Part of a small language model's weights.
Architecture: no biases in attention or MLP, untied embeddings.
Training: a variant of SOAP for these matrices, 145M tokens, 4419 steps.
Each number is 50 + 10 x the weight over its row's rms, rounded and kept within 0 to 99. Layers, rows and columns count from 0. The size before them is the row's rms in percent of the matrix's.

# layer 10 attention value, 128x128, rms 0.202, rows 36-95, columns 64-95
110:63 68 55 34 51 45 56 24 52 55 50 36 61 52 65 46 68 29 50 50 40 51 61 50 68 50 44 56 50 47 66 43
085:55 53 68 57 44 39 58 39 52 50 60 71 42 51 40 49 51 58 32 52 41 47 35 53 60 54 41 54 37 37 61 41
081:57 41 52 55 55 39 46 41 47 54 36 45 54 55 49 68 60 52 67 79 43 60 47 56 34 29 43 47 54 46 59 62
091:55 43 51 54 33 56 57 64 40 56 42 52 76 67 49 54 58 47 61 49 47 43 32 56 57 39 61 45 44 44 43 41
093:56 41 50 84 33 45 39 52 51 50 38 43 60 49 37 53 48 47 50 65 56 43 47 50 30 42 53 62 56 53 57 36
118:58 73 38 39 49 34 44 32 45 51 44 44 81 35 46 59 49 52 58 54 44 42 57 66 42 35 47 39 63 58 56 58
116:34 45 53 49 41 65 47 57 45 46 53 39 52 53 53 37 66 54 48 51 50 58 37 32 50 51 40 35 61 48 46 28
087:51 43 42 64 36 55 43 39 59 38 48 48 57 35 47 35 61 47 46 40 63 66 27 47 54 56 47 32 52 56 66 34
098:52 49 46 45 48 64 52 51 51 44 45 53 63 59 49 65 59 31 57 59 59 41 47 60 31 46 35 24 56 48 37 63
102:43 55 56 54 75 44 39 40 71 64 56 56 44 48 52 38 38 40 42 49 43 44 50 36 58 45 51 59 54 52 47 66
134:44 41 54 40 46 60 53 43 47 67 54 58 39 83 57 56 58 51 58 42 50 63 59 42 50 47 56 52 53 45 48 59
098:61 44 58 28 50 53 51 61 50 59 48 45 26 58 48 63 63 50 49 49 55 45 74 37 52 68 48 54 45 49 49 45
080:59 51 44 32 48 43 60 54 33 50 60 35 43 60 39 54 44 53 53 45 66 50 56 48 58 73 55 31 44 60 42 52
078:58 44 64 41 29 43 65 59 55 47 59 50 60 58 44 56 43 54 53 42 47 47 53 57 26 65 37 48 47 68 43 67
084:41 52 52 38 58 64 58 64 46 64 45 56 32 59 59 42 48 47 62 55 54 66 29 48 45 47 43 43 42 50 42 45
106:55 58 45 72 52 41 38 75 53 28 51 61 58 35 43 43 41 63 54 42 57 39 36 57 42 52 44 45 58 40 46 48
080:51 51 29 50 41 59 54 42 62 41 44 45 47 19 44 32 43 44 46 37 40 60 39 50 44 30 34 60 37 53 51 65
083:56 55 40 71 58 46 42 44 58 52 49 59 45 52 43 38 46 55 57 50 42 45 51 44 72 44 53 58 48 71 57 57
095:49 48 40 55 65 46 50 41 48 45 60 31 32 37 42 42 41 65 51 35 38 47 47 62 70 61 56 43 50 50 60 59
096:42 55 54 53 49 47 50 57 47 66 32 55 54 56 53 56 57 61 47 41 51 35 46 64 51 51 47 48 42 37 42 42
098:47 56 40 52 76 54 56 64 54 42 63 58 37 41 42 57 48 65 42 68 48 35 37 35 33 43 47 39 57 45 40 51
093:53 43 56 52 53 63 66 66 52 61 22 55 61 63 51 57 55 31 73 58 58 44 54 51 44 63 54 53 49 52 37 44
099:55 42 55 41 47 62 59 57 44 45 44 62 52 53 45 72 41 48 47 48 61 37 45 60 41 53 58 54 52 71 34 57
109:57 62 68 54 32 54 44 55 40 55 25 47 67 56 59 55 47 42 51 70 42 33 69 54 71 31 67 60 61 37 45 44
091:69 54 42 56 67 32 48 63 51 56 35 52 48 30 52 74 38 44 45 63 64 42 50 44 65 52 58 56 36 57 59 47
115:34 52 45 59 58 33 64 51 59 60 38 53 53 49 53 57 45 38 57 63 67 44 51 46 28 55 49 56 47 47 48 63
083:61 40 41 48 60 57 41 59 58 61 51 38 76 60 43 55 48 51 67 66 65 43 60 53 57 51 49 44 59 49 40 42
091:41 53 39 53 36 47 38 42 47 44 48 52 43 47 34 28 39 49 60 46 37 45 50 49 50 60 61 35 58 48 54 37
112:40 72 56 50 48 63 62 52 42 35 49 56 48 53 60 39 48 37 60 66 56 37 60 50 24 60 54 69 42 37 38 55
112:51 36 48 51 53 37 56 55 51 44 64 54 38 45 28 48 36 60 32 41 47 34 78 65 55 52 46 51 38 60 48 57
101:47 46 46 56 39 64 49 77 45 54 48 40 46 38 51 72 38 51 67 43 32 52 46 52 60 34 60 46 53 53 48 43
114:69 40 56 50 54 53 41 67 47 54 47 58 58 45 55 71 44 44 57 50 45 49 36 53 61 44 49 51 61 53 50 62
085:74 53 44 46 45 51 60 50 64 47 48 50 50 51 53 52 50 40 51 72 57 46 60 50 53 55 59 42 48 50 38 52
107:33 35 45 47 52 46 78 43 50 39 41 46 56 58 62 56 41 32 54 64 51 39 54 59 65 72 53 48 65 47 36 47
095:50 51 46 39 61 45 55 38 38 51 40 43 44 64 61 43 61 58 46 66 45 66 46 71 62 47 52 54 46 44 51 51
090:45 54 49 48 50 26 64 50 64 49 65 48 58 35 49 41 42 57 71 54 47 48 61 29 40 66 34 44 39 47 55 72
096:66 40 50 69 58 57 59 67 45 50 54 34 51 57 51 38 41 64 37 43 56 42 41 65 69 53 27 41 51 41 57 50
107:52 53 51 61 71 37 49 60 51 32 69 53 49 47 55 43 62 59 53 33 43 39 59 53 41 43 42 29 31 45 59 57
107:44 56 55 55 75 51 50 53 34 50 66 53 49 57 47 49 58 58 65 64 44 54 51 39 50 61 49 40 48 47 60 38
088:41 48 45 52 51 55 46 61 59 51 54 36 61 48 63 63 59 44 60 55 47 59 34 53 44 48 46 68 41 66 29 61
094:29 33 48 48 46 44 58 49 44 44 39 52 51 47 45 34 58 53 49 36 48 47 45 69 53 71 69 40 48 42 41 49
107:56 57 41 28 57 58 70 45 44 33 43 36 61 46 55 41 48 32 37 66 60 55 42 50 52 73 66 50 42 53 37 56
111:55 53 53 38 53 46 35 62 45 41 51 44 45 38 64 32 57 59 37 48 64 57 50 64 56 43 37 42 49 43 62 58
103:46 19 39 62 59 63 54 46 57 52 46 53 54 40 45 62 42 65 61 54 69 47 51 46 64 46 54 48 58 42 49 38
117:40 43 41 39 47 67 45 64 37 55 48 58 41 46 43 32 50 66 31 64 21 76 52 54 61 48 54 53 32 41 41 62
100:40 59 65 37 44 45 57 34 41 41 52 48 58 51 52 60 57 40 52 60 43 55 21 39 67 37 36 40 44 29 44 54
094:36 52 51 43 37 41 46 44 46 52 39 56 45 46 70 62 66 60 35 53 62 45 42 58 46 49 32 48 51 33 40 56
114:58 55 57 49 32 50 33 31 56 40 42 46 58 38 41 47 53 56 38 42 50 49 51 53 50 47 65 31 71 49 61 59
095:64 51 34 43 34 30 48 53 42 56 63 29 47 48 35 51 48 59 47 28 32 60 52 44 62 44 51 53 46 55 44 47
109:57 63 63 56 54 41 41 45 41 53 48 39 83 42 51 51 48 34 43 41 64 42 44 53 44 66 57 48 61 61 64 44
109:28 52 49 49 63 42 49 44 41 57 42 45 37 53 60 53 55 33 61 50 64 38 60 50 66 56 49 65 42 39 28 22
109:58 54 59 41 42 51 52 51 74 66 54 59 64 56 58 38 50 35 42 51 47 51 52 25 55 64 48 30 36 50 50 58
098:34 37 52 54 48 67 44 37 57 41 42 43 52 51 60 33 42 63 47 48 55 47 55 37 56 54 20 58 24 40 58 48
107:44 57 51 49 57 54 45 38 46 53 72 45 54 44 38 44 67 49 55 49 39 43 64 54 49 57 36 37 67 61 53 42
101:49 57 46 39 67 29 40 41 55 37 52 44 54 45 46 44 45 35 53 69 22 44 49 63 52 49 39 43 50 46 56 53
110:53 45 44 38 59 34 59 50 58 59 52 44 54 55 50 38 41 53 76 42 61 57 57 41 47 54 49 54 63 54 59 48
113:43 55 47 58 39 70 52 57 69 39 39 33 45 47 51 63 58 45 52 62 49 79 51 35 58 49 47 45 47 53 47 63
098:47 56 49 55 50 51 64 47 54 56 28 52 47 33 42 54 44 47 41 73 38 44 59 39 30 56 51 45 42 62 43 52
110:44 46 41 58 46 54 51 36 48 41 31 44 42 57 41 46 69 65 33 51 59 64 44 52 48 63 74 39 49 38 38 61
100:33 61 40 66 62 51 55 47 37 51 61 61 48 31 49 64 46 55 57 44 46 39 52 58 29 52 46 60 34 59 37 51
# layer 10 attention output (transposed), 128x128, rms 0.184, rows 36-95, columns 64-95
096:56 45 73 54 64 49 45 59 31 58 45 58 44 46 43 64 51 57 50 54 60 58 41 63 38 47 48 40 47 71 48 62
095:40 35 39 48 55 46 50 43 39 37 52 39 51 37 49 58 71 70 40 36 59 51 52 52 59 40 47 39 62 70 41 38
092:58 61 54 36 53 60 38 55 58 41 63 72 65 45 53 50 46 43 48 50 56 46 53 36 48 56 44 44 61 60 47 68
089:25 56 49 53 48 50 25 41 63 60 38 57 45 67 47 43 46 40 51 68 73 57 55 60 35 50 41 56 67 46 41 57
090:34 66 46 32 55 66 39 45 58 44 62 52 49 64 51 45 50 42 62 46 48 70 45 47 54 35 51 54 58 50 34 40
108:29 40 80 60 59 45 53 55 56 55 51 56 26 30 71 43 65 52 63 50 48 60 32 42 69 53 52 71 40 55 54 55
111:65 53 64 51 56 43 50 53 41 42 38 39 43 63 44 52 36 53 21 36 44 53 56 56 34 48 39 70 50 73 61 57
091:33 64 53 50 52 36 55 49 66 47 38 57 47 58 46 70 64 63 37 35 48 45 38 44 41 41 45 56 58 57 55 44
098:51 61 38 54 62 48 61 46 46 53 40 47 59 40 48 47 49 38 35 41 55 69 53 56 55 53 50 65 57 69 56 41
102:58 34 59 26 32 61 38 43 37 55 64 50 46 47 61 49 53 53 58 49 48 52 74 57 55 59 53 44 56 43 49 60
119:50 41 59 55 54 36 52 57 40 32 60 44 47 57 46 45 45 40 28 57 55 54 51 61 46 60 52 62 63 47 29 29
102:46 42 52 79 33 54 59 45 43 69 58 40 63 59 41 37 56 43 56 62 47 42 45 39 59 47 49 57 51 50 44 30
085:35 33 51 64 41 40 60 60 59 38 47 54 55 46 46 40 54 20 36 41 47 36 61 34 47 56 41 59 63 29 69 70
089:63 37 29 41 56 50 51 44 47 43 48 45 54 58 55 63 52 45 54 59 45 52 36 42 45 33 53 41 71 35 51 27
088:44 49 32 66 33 52 51 45 42 53 45 44 55 71 51 46 42 66 41 47 44 53 63 45 40 65 77 70 43 47 46 55
105:42 52 53 56 65 54 62 33 50 43 59 39 44 38 53 52 57 50 63 56 44 51 50 54 49 44 29 54 41 56 53 39
085:32 72 87 44 65 64 48 59 48 58 38 51 64 58 44 52 61 58 62 52 50 39 53 56 34 54 59 42 60 48 52 52
093:48 56 44 39 42 48 41 46 45 41 37 49 58 43 60 45 56 43 56 47 61 59 40 28 56 48 83 48 47 36 59 50
092:55 57 60 49 31 46 27 51 41 67 49 60 48 41 39 39 36 54 56 47 41 52 65 27 40 56 48 50 48 57 56 47
096:47 39 56 61 60 52 55 42 57 38 66 52 33 43 74 55 55 54 37 56 48 42 44 50 45 52 48 73 50 62 52 50
097:52 56 57 41 42 55 43 50 78 50 64 43 58 53 48 46 44 56 69 33 44 55 43 43 41 54 52 58 36 55 54 35
098:66 43 61 50 43 56 27 43 46 50 59 60 52 42 51 57 48 40 60 45 53 67 63 50 48 35 63 39 62 49 50 45
102:51 49 23 58 44 45 63 54 56 54 60 53 59 53 61 51 61 35 57 49 59 58 44 70 44 45 55 43 41 52 59 38
107:42 29 33 43 69 40 43 43 50 56 58 48 42 39 44 40 64 40 59 55 50 52 49 60 63 56 54 58 33 46 51 51
092:55 47 47 47 21 52 53 51 65 61 49 54 67 39 49 68 51 57 71 66 47 49 64 53 55 71 59 38 53 47 58 48
111:68 64 36 41 55 61 53 60 38 51 64 59 59 55 60 52 34 46 48 59 49 55 44 49 59 45 53 53 50 50 57 67
089:42 53 61 58 58 34 54 45 37 52 68 44 37 54 64 61 38 37 32 64 36 76 38 41 42 46 45 54 53 61 37 30
095:53 40 66 55 47 54 46 47 51 54 50 46 48 42 55 57 44 52 48 44 51 40 59 32 57 51 67 62 47 44 65 51
118:58 53 45 42 41 25 46 34 55 61 56 34 37 45 51 49 67 40 56 52 65 55 55 58 41 58 55 55 37 31 48 42
107:51 69 34 46 54 56 34 44 58 46 23 48 57 61 55 52 52 60 31 51 52 47 57 65 58 49 32 46 67 53 59 62
104:61 42 56 62 54 60 46 41 41 51 40 42 53 57 49 48 45 52 58 53 48 37 46 69 55 49 46 61 42 43 53 58
110:48 63 53 67 32 53 27 75 57 51 45 54 48 51 51 41 69 53 50 45 55 53 50 52 47 55 43 44 49 65 45 53
090:66 48 32 60 59 61 58 68 51 43 37 39 46 49 44 45 51 48 53 56 49 59 36 59 73 43 53 43 52 54 69 42
104:39 48 53 37 54 55 47 52 64 61 42 34 67 67 47 44 64 45 57 68 46 43 55 49 56 44 85 42 58 56 63 45
096:48 44 35 47 45 49 52 61 62 33 46 41 60 48 56 50 41 54 45 42 43 50 45 37 55 78 46 74 59 41 46 32
101:25 55 54 49 37 44 64 45 66 44 36 59 52 70 53 53 56 46 48 48 50 63 47 51 46 46 42 47 40 48 37 44
107:57 40 63 42 49 58 52 54 52 52 56 51 40 55 30 57 55 46 42 63 44 45 61 51 54 44 38 42 54 60 57 48
109:49 60 59 48 68 45 57 44 49 61 53 52 44 45 41 41 35 49 46 43 35 52 61 71 46 54 26 55 55 59 46 51
109:26 64 58 62 54 60 45 33 46 58 46 42 51 51 59 45 52 35 51 41 44 42 45 57 42 59 56 52 61 57 47 51
087:39 51 68 42 35 30 44 48 33 50 55 50 55 49 48 43 47 37 49 44 65 47 43 41 58 53 46 24 50 61 44 43
099:29 55 38 53 67 59 29 45 47 43 59 49 68 45 60 53 38 60 55 62 61 51 65 41 45 61 56 17 58 54 35 55
108:45 52 39 49 63 52 48 42 51 44 50 43 34 59 51 41 60 43 47 58 46 57 49 33 47 57 79 43 58 49 56 46
109:55 67 64 50 46 35 48 46 33 49 56 49 50 40 57 56 39 27 50 59 38 47 50 37 54 59 50 53 54 53 72 51
099:58 25 46 45 49 44 54 53 39 46 41 31 61 59 43 51 52 64 56 58 48 48 55 67 57 56 41 45 51 40 32 50
116:54 50 54 48 54 54 39 63 59 27 70 35 49 57 45 61 41 31 44 52 52 57 49 40 28 50 50 64 61 43 50 37
105:37 51 51 42 37 42 69 39 45 47 39 38 65 26 33 52 37 52 41 48 35 66 64 31 61 63 51 38 61 45 45 53
103:44 41 52 57 36 51 49 51 57 43 55 53 50 47 36 49 51 55 65 41 37 63 61 51 39 51 42 49 51 57 56 44
115:50 41 60 39 53 42 55 68 54 43 63 39 38 47 65 60 62 52 60 66 37 61 51 42 38 44 51 31 51 61 53 42
097:53 59 43 52 46 72 54 45 39 57 59 27 46 52 53 41 45 60 52 64 47 65 57 60 55 31 48 71 47 48 49 40
105:33 31 49 43 62 57 60 41 34 49 37 43 55 43 49 46 65 47 58 55 54 47 67 52 55 50 71 53 66 58 51 59
107:57 56 39 58 51 49 45 36 59 42 45 65 40 39 35 41 52 51 36 56 34 48 58 53 45 40 61 31 47 40 46 36
112:57 57 54 54 38 53 46 44 63 53 47 67 51 50 38 51 29 35 43 65 48 53 60 43 34 63 60 56 49 63 32 50
105:44 45 65 65 48 42 57 51 52 53 56 41 44 54 47 63 53 57 58 44 49 33 48 57 55 41 35 33 40 39 30 53
115:61 26 54 45 70 49 55 63 44 39 45 72 62 58 43 48 44 40 49 62 48 56 43 72 55 45 44 44 49 36 39 42
106:43 64 70 63 55 35 41 63 67 49 55 47 62 54 28 47 58 33 43 40 57 52 46 66 57 49 64 42 46 40 52 48
114:60 39 39 51 50 53 41 50 52 58 27 60 44 37 55 44 48 47 41 63 34 52 40 54 56 46 55 68 49 57 66 56
119:50 29 33 40 39 57 48 63 58 55 53 56 50 56 72 57 81 48 34 39 52 47 43 28 51 41 58 50 50 45 55 39
103:39 56 35 56 48 58 42 53 40 66 52 52 46 56 55 49 65 49 59 35 69 56 61 31 67 50 51 55 26 60 53 40
111:43 68 36 46 51 48 59 58 44 36 73 37 42 39 54 52 55 39 61 71 41 47 55 44 41 65 48 46 48 56 39 40
108:47 46 45 49 49 39 49 43 37 43 38 64 60 44 65 42 60 50 61 49 55 57 47 74 44 56 30 51 71 58 54 43
# layer 10 attention query, 128x128, rms 0.161, rows 64-110, columns 64-95
092:57 42 62 39 44 54 63 41 48 56 51 54 41 29 47 39 61 50 70 59 43 43 58 42 37 56 42 32 77 53 56 57
076:43 40 43 56 53 47 35 56 52 47 54 31 40 49 59 64 66 58 57 61 50 51 55 61 27 46 44 62 48 26 56 49
087:53 72 61 54 61 45 48 48 47 50 69 43 48 65 45 38 69 71 56 71 50 49 54 60 38 42 43 54 58 28 65 48
088:41 58 56 59 44 42 42 59 66 62 46 52 50 60 33 66 44 59 38 49 64 38 31 52 35 40 34 54 43 63 35 54
079:55 40 43 49 42 55 48 59 56 37 52 47 64 40 70 65 30 47 30 30 53 44 43 39 52 64 50 53 32 71 36 38
080:62 43 39 37 37 52 66 41 30 57 57 59 44 44 57 35 68 31 65 39 48 54 57 37 62 62 57 44 54 61 65 54
099:59 39 59 39 50 37 49 57 50 59 61 47 41 52 53 65 51 61 52 42 44 57 51 60 34 47 50 58 31 46 39 58
101:60 49 54 48 29 51 33 56 71 50 56 52 54 54 45 48 54 43 38 35 49 48 36 63 58 26 40 39 43 77 42 59
096:38 51 47 36 47 55 52 50 55 44 43 35 64 48 61 65 43 50 49 44 54 52 52 50 41 43 21 46 65 58 40 40
089:45 62 33 47 53 59 53 45 31 47 36 34 52 45 78 52 56 47 47 42 46 56 57 42 63 74 48 36 37 52 52 47
108:53 57 52 45 52 57 54 45 47 42 49 55 59 42 33 64 39 54 51 59 44 53 42 49 45 56 45 63 55 46 45 39
095:66 46 39 34 63 47 53 59 47 40 60 52 55 69 55 36 80 36 53 32 46 29 57 48 44 46 36 54 51 61 47 46
096:55 32 49 47 44 58 48 43 54 39 59 41 54 57 58 53 58 58 49 52 55 46 40 33 43 39 69 51 57 38 50 45
095:53 47 59 25 65 64 49 51 56 44 45 48 50 37 36 63 52 41 57 63 59 72 35 44 58 66 53 64 56 47 46 54
106:45 47 72 47 54 34 51 42 48 38 42 60 35 48 42 34 60 52 59 47 43 55 71 47 69 43 59 47 39 44 50 52
093:64 60 39 46 56 37 38 58 44 43 40 67 55 54 37 71 26 59 46 62 45 50 58 43 60 58 42 58 51 56 59 59
086:56 54 60 68 51 68 36 49 38 58 44 49 51 61 46 57 52 49 47 44 32 42 28 56 41 51 52 41 49 62 39 56
095:57 64 43 58 53 58 51 65 47 47 71 50 66 67 40 35 63 45 52 36 42 25 54 34 42 37 32 37 45 42 66 65
090:42 49 56 49 48 45 50 36 47 53 67 43 45 31 55 48 62 50 55 36 49 48 65 45 45 46 38 58 43 58 29 47
093:46 41 65 58 48 54 43 63 54 61 53 40 55 58 42 57 52 53 54 61 43 50 26 46 54 60 58 51 33 50 35 55
104:68 42 39 49 29 41 46 53 40 59 42 59 44 52 41 37 38 49 70 44 55 60 54 45 57 61 64 60 38 58 48 49
096:49 55 54 62 32 58 47 43 49 31 63 45 57 61 67 48 48 61 46 49 49 25 70 60 46 52 44 33 44 48 52 39
101:47 51 39 37 19 53 49 50 61 51 31 53 63 69 62 48 65 54 55 62 53 45 51 48 67 37 54 46 50 66 16 44
095:44 51 64 51 60 47 45 59 54 59 68 35 36 51 65 40 50 61 65 53 45 56 43 30 43 48 38 58 49 39 52 37
099:53 53 35 51 48 43 40 27 33 46 56 28 43 62 70 40 69 53 38 29 39 68 53 38 60 53 42 28 43 55 53 56
108:55 45 29 64 44 64 49 49 42 57 61 54 48 49 40 40 44 54 47 46 39 52 74 35 59 42 43 32 49 52 60 48
114:39 53 59 47 52 55 45 59 74 58 41 59 48 49 52 39 56 62 58 51 66 49 32 55 56 64 50 60 46 52 66 71
101:29 44 46 50 53 38 57 62 37 62 65 41 44 47 61 47 53 64 51 50 55 41 50 45 54 62 68 45 55 48 63 50
102:46 55 55 49 48 51 48 59 47 35 45 54 33 38 57 55 42 40 53 38 39 41 44 50 50 50 49 39 48 42 44 50
100:54 47 46 52 41 44 47 48 60 37 42 72 56 46 36 42 46 63 53 34 54 56 68 48 31 55 47 47 38 31 52 54
097:39 53 43 44 56 43 48 41 44 51 59 61 50 51 55 41 27 44 61 52 37 57 56 62 51 48 47 50 48 52 59 51
101:40 35 55 39 46 55 54 45 43 74 45 53 33 53 52 43 52 28 50 52 54 55 30 42 53 54 80 56 44 43 53 45
090:45 61 43 29 70 46 61 50 52 51 52 68 30 41 46 56 38 35 47 38 57 56 45 58 48 43 53 31 57 47 42 36
088:36 52 50 42 48 39 40 48 51 57 60 59 45 41 43 35 60 53 64 65 60 49 68 63 48 53 58 66 40 50 44 51
087:43 65 43 53 56 43 69 58 43 65 53 68 44 42 46 53 49 43 60 54 59 54 66 56 69 41 57 49 39 64 57 59
077:61 47 69 35 44 41 42 36 46 60 66 59 33 37 25 59 49 55 62 60 67 60 53 55 53 52 53 76 61 46 46 54
093:56 43 52 38 44 46 57 67 48 46 49 48 58 45 40 50 46 44 54 54 42 47 45 48 39 45 42 43 53 35 51 48
086:48 59 45 50 52 56 50 40 44 46 64 44 54 47 51 57 53 47 52 43 32 40 37 49 48 57 49 35 65 65 41 65
072:41 52 37 70 59 45 44 50 35 64 38 30 54 48 53 53 35 53 49 38 45 50 40 53 45 34 39 50 22 70 59 63
093:42 56 51 46 51 48 68 58 51 59 49 69 48 48 48 51 26 37 58 41 49 47 49 64 61 53 48 49 42 52 44 51
092:62 54 69 57 40 59 47 48 43 54 40 42 56 49 38 58 59 54 38 54 62 51 47 35 32 43 55 38 64 39 65 55
087:48 47 46 44 47 42 66 53 43 43 53 43 50 61 50 54 34 39 50 36 45 36 39 69 68 62 37 42 48 40 52 41
088:69 67 60 51 60 47 51 42 50 45 51 56 58 46 52 76 59 46 40 81 42 59 54 37 51 47 57 49 54 39 67 51
097:57 35 54 36 62 46 50 44 66 46 47 65 52 63 50 45 44 58 35 50 18 41 44 47 47 60 60 51 49 40 41 43
102:44 56 42 66 51 48 41 43 43 53 45 54 45 33 29 66 49 56 46 40 58 41 51 40 51 53 53 41 53 40 41 43
108:47 58 54 42 54 57 48 60 52 49 50 55 57 50 37 43 61 50 41 50 65 43 67 67 64 39 64 47 42 45 44 46
095:56 42 72 61 52 66 60 58 72 54 61 58 42 55 38 59 68 50 34 49 51 51 37 42 56 48 75 69 45 55 54 60
# layer 10 attention key, 128x128, rms 0.175, rows 64-110, columns 64-95
077:50 51 35 54 40 66 52 66 31 51 71 58 60 56 47 36 45 46 45 58 48 59 55 51 55 52 62 37 34 42 49 51
079:38 53 60 46 70 57 51 44 35 50 38 51 48 35 41 51 49 47 41 52 37 36 42 33 54 41 39 53 55 58 54 51
082:57 54 60 64 75 58 52 42 41 51 44 64 55 48 49 57 49 36 57 42 53 46 49 46 61 61 50 58 46 48 43 35
072:46 51 41 47 50 50 49 38 42 48 46 37 52 51 55 39 49 42 53 51 37 68 55 53 59 42 47 51 41 30 46 23
078:56 40 55 48 55 58 39 62 55 50 46 49 48 74 56 36 56 63 47 49 33 50 56 52 52 39 31 42 61 33 64 57
080:55 45 54 39 55 63 45 45 41 61 47 45 44 44 53 49 31 56 53 53 59 66 71 35 44 56 70 47 57 43 59 52
093:33 64 48 39 59 44 50 39 36 42 60 38 55 57 56 42 50 66 58 61 67 50 54 36 36 64 57 76 41 36 35 37
085:39 52 44 68 56 41 49 37 37 57 49 54 37 63 51 49 64 46 54 60 32 38 55 66 57 49 48 37 35 43 37 39
096:64 57 54 43 46 55 56 45 46 70 61 50 48 55 61 38 51 48 48 58 41 43 50 34 43 39 46 35 52 54 56 49
095:69 39 54 42 65 59 51 52 47 54 51 32 47 39 39 66 42 43 54 44 44 60 44 52 65 50 68 45 62 58 57 49
082:40 33 47 51 34 59 36 36 41 46 41 59 57 54 44 54 55 42 48 77 51 51 58 54 46 67 64 53 57 66 36 53
109:48 50 51 44 52 48 72 43 57 38 48 28 54 52 49 47 48 36 41 44 57 52 50 32 50 74 56 52 41 55 30 26
103:41 53 48 48 46 55 60 50 56 46 42 60 56 51 41 36 74 59 48 43 59 56 54 56 56 54 44 58 50 34 44 56
105:43 39 48 64 51 52 69 40 54 43 58 55 59 61 47 40 59 44 63 63 70 52 56 41 50 67 59 44 50 58 38 63
105:55 41 52 71 50 52 55 69 31 44 45 53 36 57 43 44 54 81 30 37 43 47 42 67 60 53 32 61 56 36 36 41
102:55 59 37 52 37 40 64 56 64 67 45 55 51 61 44 50 49 50 62 57 50 54 44 35 40 58 62 59 69 53 53 48
094:56 58 65 56 40 65 60 63 48 54 43 47 44 49 46 43 44 53 53 51 49 51 31 37 35 37 54 47 66 56 49 48
107:49 36 57 46 55 52 59 51 34 71 48 55 32 60 53 67 42 27 36 37 53 53 48 33 47 37 55 55 51 62 35 41
092:54 47 51 51 49 50 40 42 43 54 65 49 42 60 59 40 45 41 46 62 61 28 44 40 57 54 55 67 58 38 32 38
103:39 54 55 35 44 39 54 50 51 44 54 54 68 40 65 43 53 66 65 49 56 39 54 48 47 33 39 59 41 38 46 37
105:54 51 37 46 18 42 35 51 59 46 43 60 47 70 70 58 53 58 37 56 46 51 31 52 51 48 50 51 50 45 51 43
099:54 46 50 65 53 54 38 65 46 53 52 41 53 44 35 47 51 51 59 59 52 52 44 24 68 55 46 52 49 56 59 55
104:48 50 46 40 58 42 35 36 37 49 51 60 54 67 54 46 47 46 54 37 43 57 59 44 52 68 48 53 52 65 72 50
091:49 73 45 41 39 53 53 56 30 45 61 36 32 49 66 41 41 57 65 49 59 55 64 39 52 43 67 40 42 61 52 36
107:49 50 38 54 48 50 61 49 42 73 41 38 48 57 72 34 56 52 52 57 48 57 49 60 41 42 44 48 49 53 58 51
105:51 39 46 57 51 33 43 58 57 41 54 58 60 39 38 54 70 72 58 63 44 28 50 41 34 45 49 49 58 45 45 50
099:35 53 36 73 66 36 47 44 55 60 44 56 49 40 63 60 56 36 41 41 48 33 49 48 54 53 45 71 45 52 55 64
101:53 45 26 56 63 45 56 58 32 48 53 42 47 47 46 53 54 60 34 47 50 69 60 49 60 40 61 52 56 51 74 53
107:44 47 49 52 41 64 36 58 69 53 50 51 38 51 45 60 57 66 43 56 43 46 49 40 39 58 59 69 64 42 42 54
100:57 47 42 37 42 46 67 52 40 53 55 45 56 44 34 53 36 51 32 24 57 33 39 40 55 43 60 42 57 58 41 49
096:55 59 48 39 55 50 57 50 44 64 47 57 63 46 78 58 40 47 33 55 35 26 40 46 64 44 46 59 47 50 45 64
099:42 50 43 59 36 64 51 41 44 51 43 57 54 69 50 46 51 46 53 58 43 55 43 56 45 24 62 27 48 52 54 60
067:58 54 40 51 43 49 45 48 67 42 28 46 62 42 56 33 22 51 34 49 37 59 60 47 47 48 52 57 52 41 66 54
083:45 57 45 49 47 52 66 38 56 73 58 40 53 48 56 59 59 60 49 45 75 37 29 53 43 35 32 45 60 48 52 62
087:53 54 47 52 52 64 44 52 43 49 41 48 31 48 55 52 14 44 55 51 29 69 64 37 53 57 58 67 54 42 60 54
079:58 41 42 47 72 41 47 53 60 70 57 51 32 32 72 47 47 54 41 46 43 46 40 37 50 38 35 49 60 48 55 61
088:49 41 66 61 62 46 41 58 55 31 53 63 70 62 54 54 51 60 57 75 43 56 75 54 49 61 60 48 50 66 40 50
090:47 43 65 51 61 66 61 68 60 42 57 62 28 43 39 28 51 41 45 52 55 51 55 64 51 50 46 50 56 21 49 49
088:41 60 61 46 59 57 49 48 37 39 59 46 54 66 36 63 42 41 47 27 71 30 36 37 55 63 69 38 63 48 54 52
092:40 52 48 46 43 47 47 46 56 70 50 63 31 39 60 46 47 46 44 40 44 54 66 34 48 53 65 60 61 61 70 58
091:45 47 56 59 55 42 47 55 67 42 51 42 65 53 48 66 50 69 60 59 48 50 47 62 50 42 65 49 41 69 52 39
101:50 58 43 56 35 66 49 49 42 60 41 47 49 43 53 53 51 55 46 55 42 39 55 43 41 49 59 56 59 59 54 48
100:34 37 40 49 59 51 40 56 51 55 51 58 60 44 48 39 75 49 58 67 33 46 67 57 42 44 48 42 57 45 31 52
105:51 63 45 50 50 49 38 42 62 68 35 54 63 51 45 41 46 51 50 55 56 65 53 54 38 67 40 45 53 67 44 64
098:54 48 65 41 45 43 57 51 60 51 64 47 42 49 56 34 73 41 61 51 32 36 44 60 60 41 40 60 38 46 60 44
085:48 49 43 50 32 52 53 51 48 50 58 33 40 35 63 60 50 42 47 52 47 49 48 38 68 52 61 51 58 39 56 36
104:28 41 57 59 66 64 57 50 60 52 46 60 59 41 18 47 55 54 37 55 66 38 60 47 45 39 56 43 43 42 51 38